Weights of a small GPT-style language model, trained from scratch on English Wikipedia: 7032 steps.
Each number is 500 + 50 x the weight over the matrix's rms, rounded and kept within 0 to 999. Layers, rows and columns count from 0. Numbers have three digits each.

# layer 3 MLP down (transposed), 256x96, rms 0.134, rows 8-51, columns 48-95
536471515545451506501544486404504598530488501475527524421585436553513478506449524492478615501558428506466528483480493584460585505475496490565495
479476537507501539563589483490513432511529543518457484439550403511463582477467500613403487394541578552440487568471585449404533497412546501455602
602590486550542496529575498529420454491517542600435557501464463435392491422552598524536490520507472535462472520375492585513507432508482469534550
567516543478523524513479551581458527472473533553502464581513554509419438454507512526393455462476459522342494621471503465476578485612485480480477
490521441524507516424565407467483474576414501487453490483550434525365521419506550485500521473489502522510496459523465506425460531470487501510611
475565490547530484520478595565566526535484531554435421493554486429519528561528522466492532493523492463514515491507508424483595471477560491515439
587528451548575495463571446528448525528516461477542499485483490494459420417519452485462503476526401517426456489508451441601442355496515503489637
461497516536504455515514490619540476453552523544440517532554612447631488481561525568446527510504470509427543553447538506445523486513519523518402
523544528560514461501507463556545455493576481570457413548543406534543550487448466477477591484497369533621492611501464536524549525449522496541462
463550453479612462460478498521498545440491511564415462516494539549604467433548524554497510500531575417575458485523491465447538502581513432588414
440420502416415459531474469424487487430500485564451495409410496455474370573653458464503576439595468456520472553468528510500488539567565498551513
455441492513499489436523427520458574517461534468450461610500555561572558471474564451458490549592494516475502504526549477456517437518448458565503
541437613492466539472439479434484489523450537483496572424523567527451459442515537460491424462509429590523476441507494441517401415516477555502459
528536515511515515513550477489548543452468466528475508509502531502365504498500473560502469484484504524533516459491501514465445456546486542558521
557523460478509543514461388399540439440530480466563557516494474481604471534474545525496505464553484495527498506569582469547536512531467398480568
509539477487586529525495540467536533526536447415467475584565542571469558443437455472453497497485456491366559534491473519452464443469419514491492
371526531463551477463546490442607516523513534575493483503458526513548429472494484528564577443570589582633534422448463522512530527511583406588547
452485550489433515507558452482385546497485525513458453417519504544486582514469485506528498531455475510495507550441544548506592529509481514434543
378411491494500443543527617602459507450453616490472434524466460417483473539486498451484560468470494619493568509496530469533529436551519433533525
501485509430630471516500513523476465461516452477539464516549550561573343506414543469464501589463464488420469528502542461575490456601508493423555
446493456512551554514432597528521466453536546479544494473559471530610439467425477527420458447508486572584518538497584405528505520462474578503417
418563474523499450464486519521514499535548530565424506443462496473580536526479568497488424519552537505493485423504549491462600448473533523437412
396471485577502432461447566470588486510492446607461432535549483497567585565442439504486501464490523432528525457493393454438486582435488513438352
488593528518548490510486498579496455509496551491478426515527525461581510500536464587465462375508527451521478512484531496505506636417538456536454
579505493530539503493532494518517562486481460498483499476476513484459439459521521440524536549477453543551550476529496491538568430510538509530634
471526555430406439439458537439590544481418463532451606526523440499546587461655490479449480520575490526484530443526419531531507500488551512447454
432462464600503485499487529521448522512553560574476491466529621565543552471597550479524580476479524441413544510521471441566587438624507490462497
540460441515451490517560406389483560567460489591540545453522520486423446552461491398549411475538477418572473474502496499557501498528501467459519
443485458531583573423544536517457421576569510387556580477409609462442496496569540677481450430500437396471456526532486451589554489564465548477471
518529597521534468635504654624565474530527512456452502554518494616483412435484471513472457481518626562505474510553498442492524535455412442512584
540509476527543441505460438560424475617452498494532637416465475432404555466581436465460511476494588483485503468494537506521510561534419434455651
665495400545563513485461499445506484512455449410559614433550512441497471479510576541515481515514476601471521478464548590498469586486446368494592
403514555580458473598465501497461434520602466455416448402563535466538501530447549564503582468449474556413533529538604555412467524440494581503443
377529531563511526585457568523464535502470517534515380496526477506655508461507527518445529486472427493426554497526524482460565489461534500556337
498532427445464492525442451596477499527452499576437545498534471429521392498485429436553446548552485459574505442515479436559448534539553497440509
462412508488446559480472535408458422559516484542477506486492482445535543513474559638446489510535458443510496545550529432456515397496432548522386
467518421429526554498448479499543585385559442565469481541403568438507562555480448516444484480603512556512485479581486504515556432564554441546490
565484487536478499500508459473488475458491528505585485557557489503496437525463454443489463516479483463452454454522490462573353470549490452488624
445518431533566465421516571458510532469487457598637534546486406517554510577510621465536538478503541442552473451497535458511513435523533380462416
457518557496488438542534503463561492586546560568445491536467536431680457538472512506503500504515481488492467505522529518495472482471523466567456
420556456480533480463537502504451551556543554540443437468434458423492520546426451585494475554523438421532486588469545490498477561476395460489537
496505461496532522530567569444463464525485489464479491548489547486564488420498507546548496512403511503455474543436520541510488491554491457527325
482500505374524547623469490587676463435487511479512518658576559511451494551551512498514433487512435533553481531506473504451502442507523553476471
577500455515483484467490485522521490413430512455655521425571575587478406523561430434537572495580500449523506449513518484594475449537537484496552
# layer 3 MLP gate, 256x96, rms 0.141, rows 9-52, columns 48-95
531518483486459525609473558440469504400538494412507476486534441437484543523371548534416611614575550555390543520486541541413489500488484456507471
589513561486497512522491465469536472437523469474517546515586444482462507519351598527427487589613475504435519511500489497490417520478483526506605
517472457515428490488482458512351526519542606494495462593518532589587474565493482455522535550435519454550530406450447498535535467520543550460505
488502509508509502525601531554499491502414498414528529548499434473456399577528501535500502458600441475512532476516536479569494418480406450421492
447510601463412530516430496489473412412491440476483471439488528500543532536476437462468449521533519532449540508417552565504443477493463576521467
549532437477501578480560432422497582501631439441432580503479473425445488533489535577517483521519447482483432523472436485476542391440440554499566
457387426462526502437532371414472585516559538496499534476483629417477468511495432528442561433498434474423503501468482567470555514467518577565430
533429541422430499572505527481498473443510572520550430559440457489528573509507537532429487589470532596466483560426517523435503453499509573511475
462407528495447497476511472528526484420472465487492504520499517492531498649437566484517530503416453436478503534471507601452550562589402519548463
494534429492473564520487487480420469462548423474572577475550477484450469504502488442480561483541445507477449522461556515524507450469515469502568
646486518512468518581545439455440529425491524472544490571574573473511509499533614443522551505491524527511515468497521519419443409577456584524507
510498569523551461570455459518490488495446483454566517518507476517497536535464465448531477536487394456470569546473559561509452373424525507502556
518432498453530509598473523499462455495434449464552529448554500411465480444572458494515535502460450531440484481512443473584447485565512491509552
500440552546500485498537476380500447481516568436561502510569465513549578527495583475497484527388539548473544466520579494485453525576472478589488
491514464493523623497527536498476396475463432496509558472519559501437417518489482426501540504524501541529543499439570543517432373473501534522580
499538516524540527506545542382516520483486444361593512485485539539474574526552494448509560447557518544528573480431508519498446407485474530492602
453468515525535458443518494475515503490461536482456517600485445452529487428439516505503485500537463584499468516492485523553525468488444508585446
642440499484514526560578479425497474499499486354466582555529510440391473512473502415493485545487438519520506486435444432496434428543472494470513
571426568488446481533415411438355428494467440465506459561579538461430554567541443497446504497397482519508484461502524595538492391482437507434562
476465533483506550559543532469447423454520353449481576442603599480478423452474498484510473501509444547464482503488556501619371488460431474500551
449373455525533484489564563422490451512504497367479516431558570492489513544527461402461523505494449478409594490499556575488512517556526521457501
532519427447438480621467476469504553513492453433498571473461564456441464470466510598495526544471468515509472457429516508511515457449488561432533
467478492477517517590415488500473494502525413374516493486555490504522532579495619529465508622476434528447485487441460517463460435560409535500445
473489492441511602588604575484478506529451491421472504414571580489462497472465453533459512461497441451467550535540411500489477496528528536497558
524482443540546511520523466469352433458593426503499512396510498525438460561479494496532480453570515567466525443472488511608519380482453502536598
520439538499528456513483486413451469385533579486553573481558418439439487539538510485506524405489562481539555452491461514496489553485443447484548
507439473416456470498465414526541434416428471420536587426547531420535446485490415472407563487524410518460411506514534579572520438522509465454519
628450545465496497488610528434500481567536468439453491530483501364473533490440535510448489578486487553516446547460537498442520536499543489503504
641446532441431603486468448497555542545393502452547483574429475553433424472537542508507431572415513556468469463433595479515465460500428535538525
530549505439407508544560513443491516476440479439443516562516429526533520518464521472437447509387475458552538429410480482419522456486531582436454
439503453547536559546475469448493453387518473471579489461505413514388477584495514547345509513554441562479437502474550508458506536548501594519532
497377496480462594490548492398457543516525478425438452537496494497498500487582452514483437458407492493532446568413444471532462539497531611457513
491435539442405502462452568504505485432494450511516541474520577478500560584480511559500572558528527456404453503470557558559428479487390530471449
564529521524434503531507534470507381477490416410571510443461472437494482497441492507470520496506524581465445569524568558444498414511400478461588
518523416386404484617520531445400556534447479494415456567510554476476408461501530488558506475436416522484539456410520565478508478487485553496508
537521445467547548570554525440435565477374532404466481551443485399412427484554531466591501507437479442525527453496570504471477518490514530495525
475462515439560523489508511481458435487522463513452535456556548574593497502617474434442456487470448559474445504447524611512421512474522520481489
535341553463470498520394407508507437440544470486534492455470540476519463463479405563420495615424400540478437465459452492474521459576532528453513
483505522497417520442487451452508443424479512498558555433521502546532479514387538470445514578527459516364554538483530572451534501527525451542572
455535531485506561512516463509511513445474495559498436512518554471515516510482419479506553453483409545485470456369477465499508383540456474556522
472487490492506476545502516522477447531474536532545491504484445441570507471462512526466528546508520510445503549517513497469441484531458462533362
465437631494448528476446557479430459506500431461505435505513564462523507467491511526473464538511399532486479527367485520525449500560456499568486
448478442510447482561495493502514473515519480536490506427619436563461426591525432425490561512536490555454512487469503489624424442522462535509561
544473572407436529530387534481422472463552459467505480572518566506512579584442503455503445518445433574463424425394502503601475475529477558518521
# layer 3 MLP up, 256x96, rms 0.144, rows 9-52, columns 48-95
562519409412485541618423580541457442532529385479452458488577376492373546586418485499435556521604507506480547486480457451494548567468458474478545
396377551433476454464569609554437596601426561425539585515402554555547578404575470480507520416395452439475483588417520539446554478520561533453459
505451535530507568493528566451552562447496386430452473481466553446454526458489473627533432462473474555460514450534546469602546537559461585495523
577439502522535478474499518578501482480509512534459464516527543598528494397421510503430433542472515478498438565522562559459491464531508488564475
409471565399492509472457494505508450460517435479513491476523493510497541497402391502412491467503535527485523494420566536476456542519486588481463
472477476543519411493506569516592448574465562483520503561592456541509514440542510532467488496489506585536502516483530517542470456471525503542448
533469462493440452481533443461528538515453427457486534518472546477467352481525410455529558398565441478491552391548529428576513546405531499563547
454434574447538535504622574581531572484534603580437443556533511515514590520521535538447469491482523486512497530367547579445520513453527517478442
565548495568475531527446468470544461415535486491493515456512465480543550553499624479426573452573465391518495490563493522491474488387410475506495
462528495427443510511544509562415548495491517523559607401559492444474489502487433441514575448558419516457494535513558476514453441455569443477512
352526507468533541462469555527612428592529430452512542410397418563483494538457411564428521543539462497431464547517526548562632602383564413481562
546508470484459509491589542446430535444512499516518431552456473440492475441512596553448510441498596524487413471462523465463589581579392484445416
487550512518534487461516497496551540489557494491501508480504502546560545520438532527500471548526496505520519523463540538463514560486534506454426
459476560486413540479596514453526505567449526506488456398457494477522454398505421546531552510460449554470479472484495543531482549526563474472515
495471493499458440514550408454484555522487502482457384554430486448576526471475496584493403482452511455531495444529529525505485523555506514580433
524461556524506437487499508488505490462528571468518538583584561452543571437520437390475530413533521496566581441530585480466521525509518499516498
535524459576531486502519512432541479486529456470475536560555504480465500506477494429495477474478532570520424513537446461501489434467481466573488
509464560526623343454408456502530489501521495392540635498518434522463607459447561507468530451523575553511494464454491481481527535582560491478451
432658439420557556527617616482541586505473594654471553491507500562540448559499613478571444552568555507458524546406512512553452682403430569606430
491396538509544397483552596483529426440476591507524531507518525528507538436488539532579506421526564486489477451492505531516415491560597481427496
475366471518581504455470564450517503463526568415454542469521540463538574486472522515439523458526455450439610511548522516497559520621538523495470
541504452584509410516498409498478530487535508494478553483509536438440422481470483515503523450548405488539422498530472470452576511507515445450524
491515413472539572605464529506540566551525401381475513500524489566499526571492617550436473570477452471490467467472433491491493470479458527550485
481462558490490506542412461507506476486584496563441512524464514454542484567494549465514518545474602568484444500477547535553464551498432507510448
456484494380462562533489540466538552474397530436427484576485498460478575502484505534494553554448462388499465585447553541448435471454558522515446
473492465563496480584489456440519497385560522488566585512646467479403358524517403429522493511512590443493466491515475449588491546467464538553499
384574530521520553518484572414413469503458569578425422436512527546578554572582471490504484535485473542422554546405515520489438505530370558591503
521444444493583478445543558498474489500525565389514518510385501459471436423346461597334554446597458527520532506481504485439580511526557568496473
568448503542535482446416569459508431523598407384523480473601473512368576566503523393510491500494452577518563446442431520565416461566579428512551
425509495484458480553481493423454501458436511533380421481554553484509457536497545554567489495487442509510561443410501541585437543413425524558477
530498545450456501485513473456536436471464499565412425500553520481545552468436552530590463477424528492502538525428588519470551511531450458413476
522418452547394529466491535517537536491438570535487433497527490462554500517432465496419588453543519539518516573531472526455548475504507567528547
507434479442503487482470491508495495407542488518517539548488537541479566514590470527560448504464565483522459477438524464534547558492421503423453
409520474472538537504492521535513557605430477436365505556500532436480526484491495460572486597510550481552484498464516487595471439498524488578394
566516515499445565450472478503539472507518427553604519477536383595355467541493460429443554508454452569525516479536581491484506385569462473497586
473577444431593519507553400496549527534377521467402546528403524439485467457578519461477550524517428452509453475488537500422525554456540483444479
522588534547473595492503420556461546521503515490546496551461526495443452494500459536606512489455496505519515427553478484469536504533486463510506
506501571567447433499602551491500536578561413497472458472445424426441493494582581494491467524468458583484461399540516414504490459476495524538542
447461479451474528432534476502504538476462536556500545455488463540483491574464492491416397526484515548386560553441501552437522542522592540550509
468511548573552527459529480543482535454495495548503441508489583556530543490471479501490533472510444534494468485398486472465490419552537520516490
579517478534471505507509503501538492495541452485544560488486460479459447473478416479493501560623502514536511494507499442520482537487483508528565
554567419491534582524566438510518603553469542501555552519482479528466440501539479453525555415530524516488514534560528554577464396446519496490567
515457426450513488443565439526499567510506416517474500516449474530484516467434544490545443502494499512538542410503399496464546494419592513527536
463512525413527486430354521549503545445479576491435537481467553403532583539471490590470457499480544545471455495495505572420534427517485480446472